config = dict(
    d_model=192,
    head_dim=32,
    vocab_size=1024,
    activation='tanh_gelu',
    norm_place='pre',
    positions='learned',
    qk_norm=False,
    bias='all',
    tie_embeddings=True,
    init='normal',
    lr=0.00695,
    beta1=0.95,
    beta2=0.98,
    decay_shape='linear',
    final_lr_fraction=0.0,
)
Each number is 128 + 24 x the weight over its row's rms, rounded and kept within 0 to 255. Layers, rows and columns count from 0. The size above them is the row's rms in percent of the matrix's.

# layer 2 MLP up, 768x192, rms 0.204, rows 51-61, columns 0-63
size [ 94 111  99 106  97 104 102  97  98 105  92]
[[134  80 150 186 149 115 122 126 140 126 128 112  71 130  94 126 141 125 142 157  94 125  69 159 119 174 142 154 107 170 156 102  98 126 149 152  91 129 137 149 135 140 136 129 169 148  83 149 119 142 116  96 140 129 134 141  95 155 113 107 141 119 132 155]
 [108 125 130 127 112 132 152 163 134 116 159 102 129 110 157 117 133 126 126 128 125 104 134 117 108 133 133 139 125 149 130 105 142 126 107 120 141 110 145 136 135 140 133 130 151 137 131 149 120 131 180 128 128 160  86 142 123  90 156 219 135 163  97 104]
 [123 108 119 129 147 122 168 118 180 162  97 127 103 164 136  94 128 129 124  59 167 165 103 145 142 156 113 133  91 115 144 128 161 141 109 160 128 148  97 142 115 121 130 106 109 131 102 159 129 145 136 129 132 148 132 155  96 131 168 137 146 140 119 123]
 [157 132 134 111 131  99 124 119 154 124 119 104 127 112 162 117  99 115  87 144 115  70 166 132 106 152 156 142 117 148 106 147 137 130 155 114 168 109 117 136 126 133  97 130 171 163 153 120 131 131 118 113 146 149 113 131  81 112 106 101 123 137 150 147]
 [ 77 122 101 111 129 104 144 135 164 108 155 155 104 115 130 134 107 146 124 138  88  84 161 112  79 145 184  96 132 157 109 110 109 149 113 129 120 134 133 106 162 128 144 147  98 151 139 132 116 117 132 133 135 130 155 164  92 109 107 120 159 162 191 148]
 [120 113 180 120 117 123 105 125  71 101 133 119 121 135 148 131 100 126 116 108 139 123 122 142 175 143 129 135 131 186 174 135 129 144 116 119 149 138 105 166 149 105 118 145 124 177 138 129 112 121  91 121 113  77  96  89 118 126  80 120 141 139 125 122]
 [ 82 143 143  94 105 103 167 111 117 111  80 121 113  89 160 126 116 149 160 131 119  82 158 141  77 153 110  84 117 171 128 120 137  98  96 119 167 147 167 131 159 130  91 132  65 143  99 105 138 121 123 110  80 142 128 141 128 135 136  95 108 128  99 153]
 [110 149 123 168 145 124 128 116 111 127 137 130 152 114 125 125 122 137 152 110  71 130 127 159 132 171 139 128 108 136 110 113 134 139 163 131 160 101 129 154 113  99  95 152 120 138 129 138 129 178 145 136 124 151  90 133 133 118 147  95 126 103 143 139]
 [112 130 104 120 137 167 142 124 133 126 118 148  98  71  95 120 124 137  90 127  97 127 132 140 134 106 130 129 108  99 131 116 167 101 141 123 143 173 105 104 157 152 135 129 149 175 129 144 177 127  77 119 133 121 118 141  97 130 143 103 164 136  72 110]
 [151 137 156 100  81  83 163  96 129  98  88 112  92 127 185 166 134 139 147  85 128 126 134 146 165 103 115 140 125 140 151  63 132 106 144 152 115 142 122 157 145  63 159 131 106 133 109 143 129 166 154 112 122 127 132 148 136 144 146 163 129 121 135 104]
 [103 125 150 155  92 138 143 122 110 116  83  98 143 128 174  88 137 131  93 131 147 138 118 148 140 130 147 142 139 130 104 122 149 170 167 150 103 110 102 131 134 171 123  98  86 120 166 102 127 144 127 123 101 129 175 133 115 152 123 125 119 179 114 137]]
# layer 2 MLP down (transposed), 768x192, rms 0.188, rows 51-60, columns 0-63
size [103 100  92 102  98 106 100  87  97  99]
[[127 133  46 131 102 129 114 114 134  83 154 106 117 122 141 143 136  83 172 122 134 137 137 151 128 138 126 114 143 101 150 123 111 134 135 137 116  98 170 112 127 137 136 128 164 104 109 104 126 120 145 152 127 162 153 137 103 136 136 114 169 134 116 128]
 [165 121 113 157  89 100 148 110 109 147 117 159 102 162 103 141 126 125 152 156  93 128 180 166 131 120  97 108 147 133 159 149 113 156 122 122 138 102 130 110  94 107  95 115 154  98 126 134 133 125 105 139 106  85 111 105 113 161 131 104 120  72 183 131]
 [133 160 184 157 151 142 108 117 141  97 128 136 119 166  75 139 140 103 147 139  83 128 141 157 124 110 127  93 147 139 117 126 145  78 136 153 154 156 134 121 137 106 111 131 137 114 195 121 180 136 115 109 128  96 144 130 148 199  88 132 138 150 139 170]
 [138 104 118 129 120 128 129 150 108 154 160 104 132  77 143 125 120 183 115 114 117 102 126 142 156 115 116 110  90 153 139 133 151 134 126 121 123 146 140 188  75 121 132 100 147 156  87 100  83 155 111 167 150 138 158 150 114 161 120 142 115 127 141 120]
 [124 145 118 164 114 131 152 106 124 159 104 134 147 147 172 125 156 119  85 116 154  99 134 172 152 105 121 154 145 125 116 103 130 122 128 153 115 169 181 139 133 118 101 114 142 141 131 143 135  98 142  97 105 128 133 115 119 122 118 168 114 151  72 148]
 [128  85 149 114 140 137 124  95 116 136 122 127 165 156 166 148 135 103 115 132 124 131 134 125 134 118 123  98 138 111 138 124 112 134 141 133 156 145  66 112 111  90  74 113 148 130  69 128  96  90 144 112 115 108 150  91 100 149 139 158 146 127 130 134]
 [ 90 138 160 137 105 126 161 106 133 161 112 131  75  89 163 119 129 108 152 134 140 146 112 139  95  97 116 132 141 139 108 137 189 143 108 115 144 145 129 169 120  87 127 108 157 188 130 101 157 150 145 136 139 167 158 146 147  97 144  86 123 152  97 160]
 [ 71 169 146 110 119 103  99 106 130 109 138 153 146 148 120 159 117 118 172 134  61 118 110 158 185 150 123 137 143 143 105 121 119 122 172 177 129  94 154 130 112 115 109  99 125 131 174 103 140 157 117 154 111 122 137 159 149 122 129 120 125 139  86 141]
 [134 104 143 154 106 128 135 125 128 101 143 117 101 102  95 144 124 105  68 142 109 145 137 154 126 141  80 134 141  95  80 124 148 131  91 147 139 139 150 128  99 127 169  74  93 156  79 107 124 182 132 165 155 162 143 129 118 144 101  77 142  93 155 124]
 [123 128 119 106 118 128 165 116 121 129 165  89 136 129 136 166 169 124 127 101 142 147 149 133 121 106  93 152 134 140 114  92 126 108 175 107 136 123 155 124 126 125 106 146  99 130 146 105 155 101 134 105 152 164 139 108 163  73 134 171  88  85 152 146]]